Part of a small language model's weights.
Size: 7 heads of 64, MLP 1792 tanh GELU, vocabulary 16384, 48.8M parameters.
Architecture: LayerNorm before each block, learned positions, biases.
Each number is 500 + 25 x the weight over its row's rms, rounded and kept within 0 to 999. Layers, rows and columns count from 0. Numbers have three digits each. The size before them is the row's rms in percent of the matrix's.

# down: layer 2 MLP down (transposed), 1792x448, rms 0.0913, rows 527-557, columns 224-447
# up: layer 2 MLP up, 1792x448, rms 0.19, rows 528-558, columns 224-447
down527 106:498487524502499498458516502524498542471500548499504482503490513492510501439465508521534446518518524545472485523504537499518515572456497483539542535497498503535483482520449499447521505472509489465500473504511506537492545474511505505529495511504532473498506475500494529501530483464510533494494447488491513541464499505490543549538534522495518515467515432518477502479480496505503512504457467508501493493454472507500502525457469453520458523505496473500487547499503489586483503503500528491458498488522511479511491488490504504507494489499491496473525505443458499456530488477476504465473483504484529519469489478485493527484533525535533495498493505508497512502524491491527463520495
up528 096:517444490482510520506569552498528526499477519445532473465508470537458481482516498478463471479500526486547504511543540467508517512545471534506494504499482508464490499532472541492510489504485440495493482501532470481447435531496521517471507481466518487498500489495500498492489536514503482483445486516553500517504535495496517504527538503513483499514518532458532510523514528487447491497533486473463523509491539517519507506495505539531490529489514510500454461500493473492483497501509514527497446512517486500490528505493537532529528501570503507482490477464500461484506518502534484493572462528471496524525469459472497502472522513499453539528503512508511470511527517495495423527473
down528 097:519490526493496498492504536506496554533473518469535509504468482497494512508516513508510470547481503514538486500493511490501487514578525517534503515477450467481504496496506495515575466497510486568469459557520492490483497476515527493513519501490526499500500498512471491471506476548487469492542525493533496535515513445521522506525521464486473503484498468488469488497516478533483503512509471548478522514492476486522483533502504525476492507523508491504519475509524526549506476470563536526474510491541483497503471491537541500526529474525468519499511546501497495515530497518511501465526510494477490547524525514497473523490500452488490494520519484502527474480516562512512473516505
up529 101:479525488495514482510520518503493478497497483496501509506542487500540518546499494489498434470506515539535519506470487495451506474447509532454528485523497482491513494540505495519448497472509458559528488480464523529470510512507491554460490466506499500497518511483510499491518496503514492510464506535497513482515495510503495517518519531491458462522506492490447526542471493506524507519505536489489485499520525500515470498508477517480484511501452457449520486478486528546470487528476532494468491450497444488507503490509533454487522514502467510554481515488547532489433537541493508504504516493500504484513442489461467512467534516449522516507506501495539507522452504557486471513467
down529 104:475517469482526511503518531512528518493501528514490469502504482534451529536544520505496526472517499449518513482510494543452574493465510501493437465528504480495524463492515517519528522506504539505536500523488477505478485481531478519456484503536522514514519523545490494530467493512508501485494492497574481522466488506481494487499501514460488457504530504496483495501500491521510511496479502509484471501496442484539497497502527501507513505516499485508519443498496537528506500490490525504525516522485478473512502514492503457521515468478499484530495517515511501533500496493535477467490499484543490498508514520478474531532542502476501474461522460516478468531480486500459540481512
up530 090:471498515493486493505532496501481516484494507473520480455491477487487518497547505531542536508473494499529511484554541507516483501552487499511486464496508465497498505499457502492495525498471510516565486496476516531453467525485516475478483498488526528478504491521491479499492502510492468476509541471500529509468497523500490498482483503476470522555483519463494503502531499501456490512475498490491491500447491540490479489457503487516479497509470474458435525499480493539520478468541460560483513488519513484488492528504535495517534506503533508568543513494435481445501496473529518508482544524484463539477500506448490495501512446501476489475493548496540507507548541494542509483467
down530 087:504497496472543506524460509500468553504518471499504533484479466507478459487518463502528513451522490526490482490486516494494463487537490478492495512518446488526477549507490493521465467481455509540535512505523515510466506487481501474481528491498475513504537460511503495513497545506507521515537510479521507479480552477484502518499520492431479528515504461475514464521517475530427468495510486453519494518451504497495518512511529491495501514541464535497470477510476526499510481499505512530502480498487495456513512493551496486529489490452448529505518502490493468522520497495491491496530496535498510517482491489478510513523535483501501506506511490506536482474494494490499489497518
up531 109:537462509476499513522519518503516506502498471506486483548485506503484477491509473531468455531509529476495527487506496519446474471511498509478490511481505512511537505489503510484475502535506476512506508516444506503494528522491501529478493501470503503506493527534521489513516554518504477524510514494508505466493474510514501487487461532482479512495487507521472513485506489490479506479486519463507521526520480525557495491505473474507485500517483538535479502520514558494503522442498455545486525485549516532530485505542536510492517544460503500503509502498503495500485476477520537530475502485528501494535499482512513486469517479471502540477524483464529462505509516545465531465530
down531 109:530501541503504476514493470479472520531488492515464495518518520536478461495513507514494497497498530502475470533491448486474544467566509479495474481511540492463514473483491473520528524519522527523472539543450452498527504508453512540488494521487489490514480502491509518486494518473487518466520546485451474479461499490506495521493490496475492493483470527508521473497486467469509497483465484475565497496578495505471462475508508508535464465505482508526509485488512504479508494484528492490517517439514541496560536473484524460525503471504543518501512477507501519517525525497476501529456500468461516513556494508507549469525454493491495474528443445545494473469506541484501542513517
up532 101:500516555471500487463527495545459445491497533498523517507527533474466529486529524492519450514560525517496457538499503511492522555445511525485496486505542500528545466508501507506521511523503476519534490471531451468521481481526493492495472501465502504557534461513499524471534466526492526496478494461502473530545495489508509491499475518541492548529520472548499507479528526491504505547505466467491506487489531517469506506518483436504518463489511477497488516465506480540481509503481499517505509449518493471536474516470478513495473522501521508486540532528547496516502519537503480528502539518500502501523514496519454494475511497518469506489519515489496508444524499503472524477470
down532 105:511490521456476507472490548513481468494483503502466560494532537493507509475484435503469541472494518489498509516491520518463515492487513527545471532487499493493477497521489515479554482545558480498517497490470496480490543482479532529501490525471498528525504448474494509509517454462481489501462486499482469476491543472508498513492454505473511517524506492534512481479492524508457485469503493468475529521491528561514486483496513519519519508512515539484500496461516492502491496509493478486547504477489492514468506471461508534516514488468475515511516485512478452472487517516501484514506489509538456501489493510491477495501528497501541449534484500483494515507507515507520565489455
up533 076:511515540532536466532527491498480479483541493504475502514494541475492477475472465472536508496485471486481506483500482494515471507461507474507512526516475494482479478487476477483536487456506538498454546487501537497495500504537501470491530464465508536500479488482483551506489522475490536490522444484527444501468484498479498502544538511496500469497506497490464477511517491519470489520531479486438561500480495461521500490514493481444517456496492496520511499516490477498453482494460542452490561517521497457496452469478491475479488501542507508480505546477490519484523454538463523498513511510517526513496497493508499478435494512529503480478500502497524535485502507496530504493533
down533 085:529487499511522548474524505529520479500507477521535502499459514509538538537485530503510496497500495514529534435451544482558495473547499531521495497494495480484544488499523497514505487487470455531496479551544480534469528480544506481489491523499446446505503516497519497511483488509476482493484471462523472468476499506493511543506527508489497480440509500459470502500524495501551477503510456460505483467473515545533545532532499518554439485544491479435535544518491485515498508504526493454536487499478496528504509480509494487486475499443486504528487487516523492502470467489476529535524451546468522514461563481503506462507471501520497501517535489512536506471500536532480499508492
up534 101:454520516530474524517540530500482446520529519477443515499557552549476468488461486503532486484444484503500518519478514472562478545523498503467459489526502481499504501580513498535512507483497511484478482492488494482496513499481505520478518452527475490531476494507485489507472515489500496470467521507506512448524511525505494465493522489508455514487533483475488493508555489499470508538545500508481494469453537501506530457490510479506504509492473508461542484494474516514475504504534503506480508510505516520518483483497507491501468481487508498486518496490472571482505486472525524524510497561543501521519474506521478548537553485465537462519491541505502495493465551488518473502509
down534 102:485524515493465507513493491512470503513461515496474500477541541539522487501514485474499449537487489506501483523472512505521498500457531492499456495496489479513501498503517498503494523495495521506481464515520480497454506473464506514490513503493496553532473465477503505511487558486510497488507510503499525449521478533522470483465514485499480459476528474531486539488554490492495507519502468499454514534472487524528546539481536535546527504493460555447509478497521478501484486525488488532451497488515517501475553472509548463513469446486515455504490488488518507552501511484503511541555517527488516488484475474517505489531513499442497514497507498468503463517537507500517517502546
up535 113:519457525544447546513548455486532511487532494480483533486502508489527499444485550483535527490505548487529523516484524534533455463499472507473544472519519463504528522519482519544532525489499493479522489488487497507490474468491506498462535504493536507531551513501494474496469449500551475501495533526478504486459528483480531438446542489515504465513494525471490472488500466516491479514483473468515472511508529512547491507509553505522465500468506462485469495456525533509544516504483462482506485476494510492545539484495498503499507552496504505455524454506468487524491490485483518483470439537493486501496524463492532524522496508488511499530538477501509517546519454466502502511493
down535 107:483502507455552480458492538510503511518501550508561497450484530468463498488510488499524526482474478536534523499491467546513479527532542484500534510521527444520516503496516465461500484486500501490556513524508512516544501531474496496494482504477502502461482508475526496523559504497544452508517497471528498505521534505555514466490532534473488504470520498512433528475504471477492460518516526522540515440487501520447491496472543507489520542519548461522521510531506483516501486543471495504541473493502491509512475500583504459482466493472483522523477520506516543490467474518534477500474474504492517492476489476509480476487499471487495486479497494524501465476509509521505491484536
up536 080:503496506543509491470482521524511503474498483449448479488540497478505500513523496513542481489487544518478472485504495530516485492463496502555459478561494471507504533513463481538525539486528519501502511499523486499527480491481500526481488494539496506538503441511496454486495518470524500460465485511489536543523543484474489488487545491491523525475504501498533526479515464496522496505495517502500475480513465496534544542492469453448453525528507472514513531520533471507473498496526516525441520493525478418472528489506485463447507511519482489545468497552490530477487499509509503468473495499504550460513538491508480475536491547546475476503517513476508512506522536536552479506505
down536 074:476528516502501468519483491482466528481493482461507536458505481524481489507539530524477496514478542488523485498479502501512485544504506512461490556502496470499472529545534459497494531458487496485509466475513501468536535517471538512543494492487523484565498484483481506475528506538473492524519487446498468500568474472506473526528505544483499535502496513510553516538530527523538515484523469534525497520507474495430539516540498446507536523508478516520476490485471513516507467479544502512534524507531528491498470559469492491508517467507499492491478496518456501496564517534506472493513524515461497503459527531483510527533497500467467521470539539454528506493483535470507493496508
up537 100:487499553489467525512543500484493510517465546522500540515515506505528476503524455488526512542466543483478518493496540479522471483515490503543443530514482482489482498465509478531470507519571464502541563465478480490527466489508476550481512499473488518496519519469478498488471502509474509534515495490465561469511508512483509508515482480517526553480525515510485521488537501557487467520468508536476487549481518551538508505536539482510491451524511464488479502497494497524523504474535481505515515494517502512476515523535471519458486512587474506490493546459516477555486491435490477469510517476513523518490519516463496487531534520541536539504481480505469498490444566438506478518460
down537 087:542509480479483490523489511507507474473521500469559447494506500522479505517511486531480462449494462568471471516508477476505548470487534502454530473502525503510509517484552510439461476483537524474539480513490494495468577490503503510544482524506477492475493520536515453504481469515506488499541466518509477495488518493453511501500532509452492502535459460498486505524537464543474510547487456490500503462499532529519508526454564514502442497511485503488510534523474470538510508517484500504502456486490505523545495494473505484495549529522490488504498450516463494469476531495495504513514563468468495498557509510511524486451509480473474498534474470495488501531531481468496523525514
up538 079:497498491514472470488489500495463503516487556521471499520501505480543512479580509513516508516523507581545491526542517449457528524510523492511436562478521475507478498483537496481440449469521537481492507500483483476542437486488509498529497529463490518541513526500508535497515503537430471502504459510527487481520465480455516503507453537520488503511511525446502512492522486477562482500522535515503515472473477503492502513498481526535516526515500525484499518460472490545482496526511534541445486467485467512479549528495503483491493496527508498482483507481479523514520494482484503535493506532475520495512493483544512501489506522485531479491521503465515500522462477469521483499487
down538 080:475460512545499501548493488532522498484467549494497503499482510502482476531503504490507510477543503470523487529507512477507468495526519435497517508469540462483504534496497498483494488504527513470470474509495499540477421472440499502489512485500469546448522509458518555527507504513510484533494469489481539484515513448493511499506456506508461486508525470487551481536526506511504498439525495526491550504439516497507498521518465525509494559500545514488525501473514540517545521529543492512546525481501478505483515482507540452522523517531502478466505502451462448550502525493489503490504509510500513497524469489469469461508519509487470498513503457482483480519502517522512510464483
up539 100:512502490489477480495493499562502500520490489503530487505523581514488507501466452460509538486507501528480470495460491484529434515503487499478502492500566477533505508524456455494483499490516543503501497500528493479500507517486527478492524480520502539517514508531504491536473488491463531518462483487520527489509479502535505460495549471480487499510506483489489474468489485540548525528517527482516516502477518493515539504523486547460500502479577479480501503489469500485512507545522474543508504543456500505476499494535490434502481455520509501530500500509537503453459544508497493479520525501532503500495523518490493509500497498489456537521529464515465533522558458470472490485500
down539 106:480493529473490473529486477510515495534488509487455521501499525499471526533464422502513530543505538505550471474456516474525436490513465516508506526465491465507484507477524511470536482466524515507533530507499479490479434530538541469466509504509453444522503486498464527481481554489549492527538503519470546513523481483494520490498531481484513512514472491517520470479501488487506539515489524494551480494432522511535519508506466483487490502505528500485512502515480500466484559514504520531489500529472481499455465490500506460550475449523526474501513515520494507541487511525532517509497462472530499492474478472469497457511518503513440506530503466517482483496521507493487551511475
up540 100:518473474522472473505521519528498494525494461542488572510504486497484499516502498510526493499496539516524523472499484495494507504514489517510482460536473447519506489514516501488525483486486510525496480513455498504488498541544516478529525499487514496492494518511518527506462505474500521519478506465509457532481463525494504481428495491447535501480468475507486487426468533507498496488450490501501518470464524445475506498494493502565485521506559489518466538483537486486510514476495511527494489544445488492494496525509503535498471472487522479494459467507496478461458490505502506518491475476523462503484495460479479501481453512478517547456504488468523540498433519480496540497486
down540 099:493487484523505523505505482512459512534542521459542492461508451534476492510471502508519477556514519516484499483512561506479464540488532520535500504456514491497482494520481514528543494466511505515518480493489512510491504496480527494489510495478461467501536533486498498457476519484494467505536502496507505453514542498532545519502508503501460494529536472528520516523506503475447469479520503511481477483543519536506535486483498445495546477518504481453542494480538506511517495535502499502492505498519493479511512510502539559505485510563442507493480504505481481534467459532538495521541491535501486508473494519494492513519507500549495546530485476493463523467525503518490510477539
up541 090:489484508475539508475553495500475524502536538531466489462508510497518537496513506498498503521535524484551498515505478539516462521555497515471473485510516498518569482527481486491485469507521449516478496500471511532431464525504498534561502495508535512517465520483473494497479489500497476497497483472494592457514504506510519495492451475524477493477485484499518467506503498569518509536487509449514458535489515472543491465486471497511518510505475460546489495536465549475541484481475487497491512510530489536492496480467512511505521497508494492557517465489489478488494469477532504497502445548488491469487526477488504520436485453500503509470520485459511507504537493475531480456462
down541 094:488441508512546491497502502503477498544492533520527496507440462468519510549470460507504494488537479506485479520422452504475453454472497470502495482473460491493551487495502442521466488512493486538461497542509530479527513480512512479474517492485525468488485501459459541470477529475521495494530456523470503478494513458492477512495481536528498520528478488500473484520492495517480499530487550512483495494490484510507521512445524463492487468547472458504484471482513492524489527431492497519500518511452485495521467488509493503472507467518475499514494513502472532518496482501494484491480514466517507484510522520503513527491433529523466468500548471438432535467535507509508512497504
up542 118:526467502516489478513514481463525466493514500493481500502498513495499516472526473519474503505472519471536508482487544499515513524442463529486508523531545490483460472524482538497545464508415523478543461442520516477540521530476496507523492417471462507477507517521506539460507466506501495567482497512483539516520504496489521514468532488490473497570447527476462509532501508514444485558490514485514485489526500519499519501474466537452529533475491529479491509484484512520491504531504498498471517466499469501463497509495500491496439499441544526493513463539513491488492530497526460504497499479516479515514479485542472506459495528493510520498483488479477497461500516484501492474465
down542 113:475504523556526555477499488489502494475503504509423487492502464515504522503509515556503524476487490509500474463537528492512467488492468501493528514502539520478424490518488476518473475503508516469506525514495500517526514524468488545513507490516518506486543506534498513502462489506486468531509479499492522483500471523515508545474451495535468490534467490460495476494481514531494489535472501529477489527466514488512524470484520529469490497459505555542500490454485510552505497518494538507449487530537459498449524516446507483501511489471516516455496446484505470482506513533501502503525489489519446465509526449499485443452522515499511495519504469502493491494531501505475516501481
up543 092:515460541498491505496503486468508501467492499429486504547499523537491483482474496505504492526497458535532487493523499470467539535504475488485531510505427467553498485501517514546491536470521491507501478498481536464490505485489555537508511535475499514502493459500466499477534491532485455521505509483514512467524491523516468434464464504465509476504546504509533500456536535529481478495495498512465501508500516454482502499484485458493483473503455446512509527471483511513493523523460503510496502512522487478459513458526528528481512489540524443516497454481469501489490491509493461480517484496490523507502455480478512483469455512465494520492480476524471474522516527514513475494529
down543 094:501479520519500489464511477513465498476459509503478512526522503487506526543502541501519530481475527520496488500508481477493504499526466527515546477493491537543493501491507489504494502494471492493479496492481536518451486514470506449496471490481504499505492506470499527488510475560498478523489544493499482468505508512551517476502498529499503510496510516545501499542525487470502439490505486502480511504472483514502523514514495493534488486493486460513442501485499501483459500491516446509495472442538467516477510466481548510505515480503529526504463473536541534492533465468506520504485488447457466497472475482497499461460446517499500512513494501519510532465468479544561534522483
up544 173:516507492507479436549534458527516471488522531493516479539505502486467499523527471508536511462499512447541494459459526501489484532532480516438488499503451471491509479492485524475492486498502498493509480497501474531487520502490480501497505444506522548460460503480556530511501498509536504488498527521505467515534499526492488454489503502491488497524479522502512504478483531494493478499512495497509518487483450511484487513540477520526502493468498483527490547485514505512471480494472484518519521541502550539490487506488522524504503481509518517484491483498450475478531549488493508487534486506505529481492501516456471523523503551478505496520499546548488526528529443454559517491466
down544 162:511484487466519497530514492461478536518504500496483499560490509527561521506426494512493525477515468489479533507493482506475541529509546488502508507458544516480507560484476490514497495523514493501489519462484498474471528504491482486513515541468495522491531510438445513513520484514504538480524522479478505502486533497477475495509491508522458493508472454506495513542511470488514492518517505453482529515484537485508476481459482506458512503513441487486514485518486477503515499507503461484474473483496498465492485462504490466506484480462478496479499542501532519531524545498516490511509512545473554505507466485521554446544501498567465518479491451514473505484475548537494480487466
up545 106:444510480516501496502463518470484533459529492505491507472515533512496497515540489527531512521544492525494516526480489488493504525498488462497498510477478490474491472460545471502502514485488498510542510486517494508511496466540496476517509487534526559486527497479494492512522500553499497490496526535471461469486528465492499477513528518473491504524454525479434511510520523501486508521489510499484486486474539480485482530505500520469444540518481507485476498433525504528490508539492498480441505486491486456473508555542493537518510472501511517506468510516503498488484530504467505487477545524466518493461496491491479499528471510439485480513497505470534492481481520480498476541476
down545 108:504520470497507502502489516465490537462486482507470501529549517460509532507493499526524521514472499480450465473470516529499479499492468474525518502495474537467481492495524489522480496518431516512507531489513472509509479497528495482506509547479491518467500502486531514478560561528442516470527499501482454472469482478517478490500532500550547501524493525494462500511490447540494519491464483479515531490456457513526487482502515537466499502511510490492495546521493539502469452512499504494509499481469433520503508495539531484509530464519485513504551486511468475459495536495488517467534486465489543511526494478481506495499475504511518533513505485493544509501495507511506454513481
up546 113:457485523474475498529426511488554474524495458502532502489520491506461489464471506531486468501458510472485505516501549472491509472484510546464448487522546476536474467550458556483527535487516508499514528512489545525456500480492473481527519532483498531500466470527449468511497509518505486566460498506487485490492485496559501474476509462506510505506501506513528493492473464503501494434506536463493505461480487505481521504496449541556490492499487510520477508520494508512537466536494495465514503522502505547532485555546466533498473477511463541510519464517497503479536460506485483482487457484496502505509479498483494475536529545546478479504532523530487491505496528498494482467532
down546 123:507532545507489538510462496534523497533491449493497468474478474493469459532501464561477540498507457547529502512506504500507507537503544532518515469502499487508502489517512514514522464498489527464485488520557497461490486539478510503496539525487493520499461494496471492498525495478517525537511512489491507494538461497545491488525481506486552528502498481508502493527489493479564466500484536500503513501487500499467498521519450522501481528506459505483495474522490522450479506496493534511558508508492490496474505542555503509465475464467515536455472519493477537446481494478511525505499491487554509506513463491502514494529474507517475506512538519447553482490464419486507496492479
up547 091:497518455528532503506546528510467474490477524480500488509479496479526545442540499523519500507506491489505520481520437498518477494504543503456494470510468467514497517514484512490527485510495503504537520489503514508469466503511551529513517531500509458523462471516538513530473474478522533480451461511523498424448511493484508538482518520534448524496492477510481495500500466479524486518497537550514523509532514500558527461514451484485485519508464487479517504493512508481471479521529483504471465525463538487478519547532477550514472523533547491493480533525497505505513498509475504490473532463527527476470450541498485508499524484479507472550510504513444534506462504456509537535485
down547 093:552488510530545485506550526525444446516522515500465524512509502502548546496508530546485481500543465494524503472492471477497497476534479500491495503511492498541533514529490462527489455493452494456463545491490493543491500476508492470555495525507482476493530517477519502491497496499518549509486483471540486440475526515482528555463490504520466501491521480503479470517520496523505491476488478482509502488511462495588485492499463523470447509478469475499527479515548517508481462549505550496510515495451488514521526486480491477519463447538534501473510528495505518508499525500481508527459523482484470480481512522486488501507493529490499504532503512543517507533501521493468515565487
up548 089:460507494471456495510468496525505506498499506502436539489511466494485487502513491491469521477488479454528511475419518495514547496487481506460472457498509492491548521465503508475511491508474472466535519510538531510546533520457521556525480517516491474489509517535532532503510534499466461508491501531477469518499482459489526500550547469536478502508493507502514521521488528492512489503481508474498519527477526551496479525494461498473505494548478504471504495506496471495501534502476489510504468468464499520517457512541527475502509512535506485507524493557503478484478494499528522489540480519491485472497494487517517475517474492505535511508489501462499540553536476501463545504506
down548 089:493507513511449532516468477476506487473495475505465515503496562503534497497482441496515499487480486538505483510530479477479528449524487518478510465542535497445489521466472470502489469570451472516514526517548528517531506523505454519508507513476519487494468488517481517479515493444503511474497463521476479513465509471489506512511495487483511476541524480482518507494457549535460479470492449495534503494470462540498508541483487539480543522470491495516495458501566495524500500483478509518477523519458539482493505503517525491511510467474486491478493543493508495509529536518534515463493532484488493477508527526502454487512507547519513491429518473499526521530467465472543511515504
up549 096:491488507493528511529550480494523468469491543511522488472476505495501477469486449469492487472446521547456496478512481505522527499496531464518519566494528498504526461502544464546502480534513486509511506520512516532531480501491477498496459508515541475462519525503504490466498456521458519543491495503496476480557518491527507526479504485545485553536514517503500514498506462527503511525537513495489474502483485518528502499491474489491452498545484506499512467500488484454501505533527493498516453498508502498501508548444507466484468460543507502506485501526515509527493515451532518489528492497481505527491441518484508508526521469526526507495476481510484509521538517492515444468511
down549 103:502518534477549430497490471493450493524477542527505535503518481527507519454466477474463510471469483509472547523491527502493520509531523503473511498468504489484562480449478483484495471522500480488476517490515486467535479556530524468480499489522482491477500484497478533474458533522518493531492528507466515477541468541518515564464542541525492488497536492490501509484511530509483526518514520469454512536541461527486537486465504514479493537557516507502485479510477494439456537463491510538499520530529500534495471515489491435493504497553490508491485500465515508519504480502499495470541501506462508495439489475490477536554515487493454537505511508455514482457553501520497522501469
up550 107:521490484501499494525496505523494508524455500492463478500495475495486511467501530470480470466513501508496536495542507474496516512451502478504487510533474481491504502511502512481570507553517539469483480511478422505472504494488509479518505493469489513527523535549498516514503493542586474532510502534506488537481481510501480515512527507513524499529501512442479526485518518512490488504512524503470481509499535503475497434511496534477520499496487508510502502525497449526528464487504524483523521513497514528464512473523524481475487556528518461536532496475482530455473506462474513510490484530483480518518476485448529510514528490494486481456501475491520537506497443486521510539505
down550 113:521554536520464496462476481496527504533517529482545477469490491559501513473476506459475525436498484487519488486483475505466527540457503462541539546456460515499477477506516464505527465479485516525473482538510479537506506486500493484453541505511550499519474520439506484515478494513515487558515526497500520508498514559537500517508513490505477524505466491494464544483493513516516549498510544514488479538471519506508490457493511516495516498528514447492480452496509487510526512475470503514508508541462500498510512486485520477496537505497490485489488476477520543490520527429456540523476477462525493512491466517490514525535517512548487502501515506520489492512526476518434501517527
up551 095:453505461499503485462456496478465462550502514479492476500483491474469497483511508519490480465506496485558502496516524433474487544519498482502502535488484473504549483491501505532547495487522510471508496495513529482472434493498508473506518454502511476466468484484480502554475464512485504515494490513509460523488503468512486489485459515536493482528488498528482489499504494478510498532492496500486501493528564483478479550477483503544520461505487528425477511452557527512473438518503484484489493516499489520474516525480553500511490550504492499536539524517489512522476487498482527486499439529513534500457457494499482490495534537495492486477490476473489497489520514498464506505543
down551 102:453479490552457471470455447501487498526463496486535509502474498507478489514472525527504515473482476513525508512496515475476490561506497450543496492480497531452461523497494491496495576568514518542462513442504548508446488493493529513470540501487503503545480524562478505539522517544523517472463503458547507498493491509488483506532493534511550493526481506525485520567508508529490511507499490506491508527483542516498446515464526480529495539497487490478497469467511470505496465460503514488491528473502445511527519524514517483497499519499505521534494496525515487476514535493500510498522503480555492508461494476534448469479502518473500493475487515470492502477495451514483515476483
up552 105:520499501498540491495519524497482502534494516515527516491488504440482493512467495443493512487512528531505488483526542482496520513569492453497492528516489506478482512520538521484487504507474508513502502532483445468491509475502541481489472489539558514499491498514475514488500485493458534492515458529486495489481501480529477505514493500485515517521514498546505513515501477454509475538492545469495553495518529501490479487468519496467521481433563522536520512529495469484524511478456502521549493518478506484499470557521482506480532479513531506541507514506501539465559497528517503495514511503470501513445470481524505477465478481516539511547499475468494479472488531482499514505540
down552 105:506480485485510489476499521456491541488458493494466530512483485470438498477497495517513456471522523471439521485466549464548492495499526518521459518469482513479504502508506531499517510498474516479513487501490463536483490477485486470507489519524513511531501528489476522511515492492446512452490502499514496501496520513502526486499526524525496497479468443519507444523517506482519478526498492516504527541520500491529479525515500490491455513491528488533492463535500505488472488509499517545534494496460520528516496522503525471518528507521526493542487475510551551429495519479480472486511514499510521470479483488531514523462499455538574545487476469465475496511469516475497528511477
up553 097:477543509533496480485514469489463501475505504474495471539497571460470517484461500504490497493508502521496513520492495508524510491566497499488473481560564468510518467524490510481510572515564484473487463492470516481467498498492483508471494541502558502491486507468505540493511520504474489486504517527564496523483510559498503481506501484527516537462524526496486508503534467521505496518528484506504544514500529512488522481549533476499509546535546478459495489520493514493550492540485484502479511492477492454501469480522493466464456463463549497509469496494483480516501493516527464469484551513510504462522471515513478518476502511510505458515462509465477495497485545513496522493508
down553 086:531474506487454445487501492486452529516477506504483473525499460500553509488491513532478504520503492483529508486513490442489499502470502513533528520475489484475472491501505484497497448476504532479501531489488502481535482489465498478519501468500467506510518516491465489501497477491528538536466476499505507463476537480442496528494521508522465520529470465507456506487479485472488502496482520490492484514485542526566470521483510520496490492510479507497474460512484462522504508506489521542489509540511489477526493567532518445524491500499470497503512521506513559482469524484474532476514473438534546517524489449498501452508505467533510524483555502501514527435492490506506487476498
up554 083:505526446539540480508488526479502480519506504463459518506456503496529499486483532471509537560497507520546506500514522479501493508495499554486504493488469523496509533468491523481474524496512497480503516486531500497522488509494482490475472539478501507489528502488485546478506492490485476540508509475554484502491512489484439480478506523535481515485503494525485542506433499502500480499464455528531473518502515519503523516536492466512506491528531480493482486479487494463458518503498529466491492464552506487504493456526487469470474505509445478489478502471471475544461472500437536539525491496508523513480527521476481457501513491551539491496520438490543482533444512468513511469536
down554 075:503543497472480468499520529548500534547494545503559528489500527527495481536558493470495483458486476483504483505523510483515484526520483490483476467495482472541516475504490494503500456531466492513523480499471495510466504503495480478486520494509500511512555484511472481538527505505521503507494515522468496449490459457523498497471503498476490480482470504461461477494515472507525512450511514489471490508517513522500564502531514504506476475540506461502473536528504558467536507546505468487473493515486567517495500503513502505549470511512517501490459499495510537493504464514513499488499495500452505498506476517510527521468505491526501496494463541517511457416467514530527544503515
up555 109:498500468513518520552514482504505460521489467437527491450522468499500496484505494489507514482513501503519526498515513484500498495460462562502536492502460544505510484529443504501499504531505515514505474480499478485487510510530480503470401436529492475480527455500521555501474491503526500467504533530520501502498459485547492471473550483496493492496558463495526487504503465529441508535512516455523505476512503510471532492497510527496491480498522468476498533459459512471512472514510505494542491509488492534502542531518507513490468494478544476488527519474546470452470520486471455528519528506516510481501487477546462544524468487465511482484499489514489462499534520478465479468486
down555 112:511491520513483474497542504468470488492498497520520500475500477487488507519511522483476443511502487532501502473491503535519510476503497556542485512470471529504532511515520481504489514549478518529517481504455489469520502503523483484536493467460468507486497512477494548505545485485489503469518489510517461455484497512474466496510527479464478496448499495475471477520459475522474493499495504462517478497529490476466515530495514520488472558502503465506527525451496520496498503476474497542530469480480450468556489556515464471476536487490520484510526480467512501492527506503493499487531468515478479475539534485509477492495425469482497504527505525561484478525474493505525523498520
up556 139:479516472488558437503566443460506480478497508482497469482515492477482477509445471531511540513500503497525502529512506502523525496531499507491454509539512490491503528548489542578504516510533513485514476506529492506534474493489512518516497496486456541490495489521478518488489505484530447497489534498457443509515508503522489500501475473473487518468554479439571540477478478523497509497537537515512479481502532536519496489510496504490506549527517490514481513492534511511509484505528541507507459549538531523471513465488506495491475528466509478512534471522535470550504434489492487477544507532500466470541512504464468500459473480484512489495492537502497446486506495506495497455496
down556 126:483493468511538482499515504475517482479511478470514509509531488498486520487492488508477479538502489463489492472474565479561505513519514508495496514529491497516524503522528548493483533506477510469502473494522544512541502558500468525524506472502496545475506492538478513532499528469491501513507507480520478510472485520536499479504456494463486501492503454487514519508499470509479500515503492533500539477487520501486521507490468473482475542501506532498465486516494492541514497484473535498486492507507514518510484486508495518481508527522573485516496488505520515514532465524535527504526476512510468452500531495453470497520482483508484488489501530497467494438510534480475486470502
up557 094:471551519488490504469525474511456497483521512474523493539526473516471517453505447520515545519528481520459478516463490506499466508446426519477453531539508501523521499500484540498476457507479516513533500431553484536486438490500497476483559511522513523495495531509511464454494446485488490496521506497548496481487490468531489473494512496480519482507517504473498492505477497463489482506535502500491528491496496481483489558522467503469523476460509494504500515494476502498431549537518460491471492475477480508462504503494515516532487550500506484467493517473490522473502484480492529531507489494487493544467488503448495522511550464477505498515487486487514469530523518554519511495489
down557 096:483531531476498506487460516498458503479493502513498467462498467517521496470498486488506518549454480467479494546461494525474521468462519465507488472500495506531517526530465527487539481503528525510482478487502485518438501449482466476512494484468485560536507524488505485459504496524463500524528482473528529498502520498482484515517484472448521486509475549532505530485524491522485502521478532543480504518495486516478473521531536468500443521470525491493520506492504494494494502513489471503490541526500512490503531461540498528531483508510527492488504512473522524501494539510521511499492479471474488518517477486447522548521541497492516510491492472499491470523469485499490523492536
up558 096:464514501527492507468513462468470455446477497537482489473469502501445454502476467522484531509476488462513517511485502502516509584540470521474511539533492496567485499451519513549519492486457498503548475438463486539486503508486509508506528518488515518484484484447504510481475507501527508481477474498449474457503479481473495511512570489550481509544516479480514508497493476532507487548520507513501530480466540495523497483472482510478511481505492471501495477505489530463523457516516504444471490491482464499539533498492563510476479504479507493486530488489493485542479465479506485481472499514495501496494469479497538488518510542475487503485523505457561501478485521439522530500519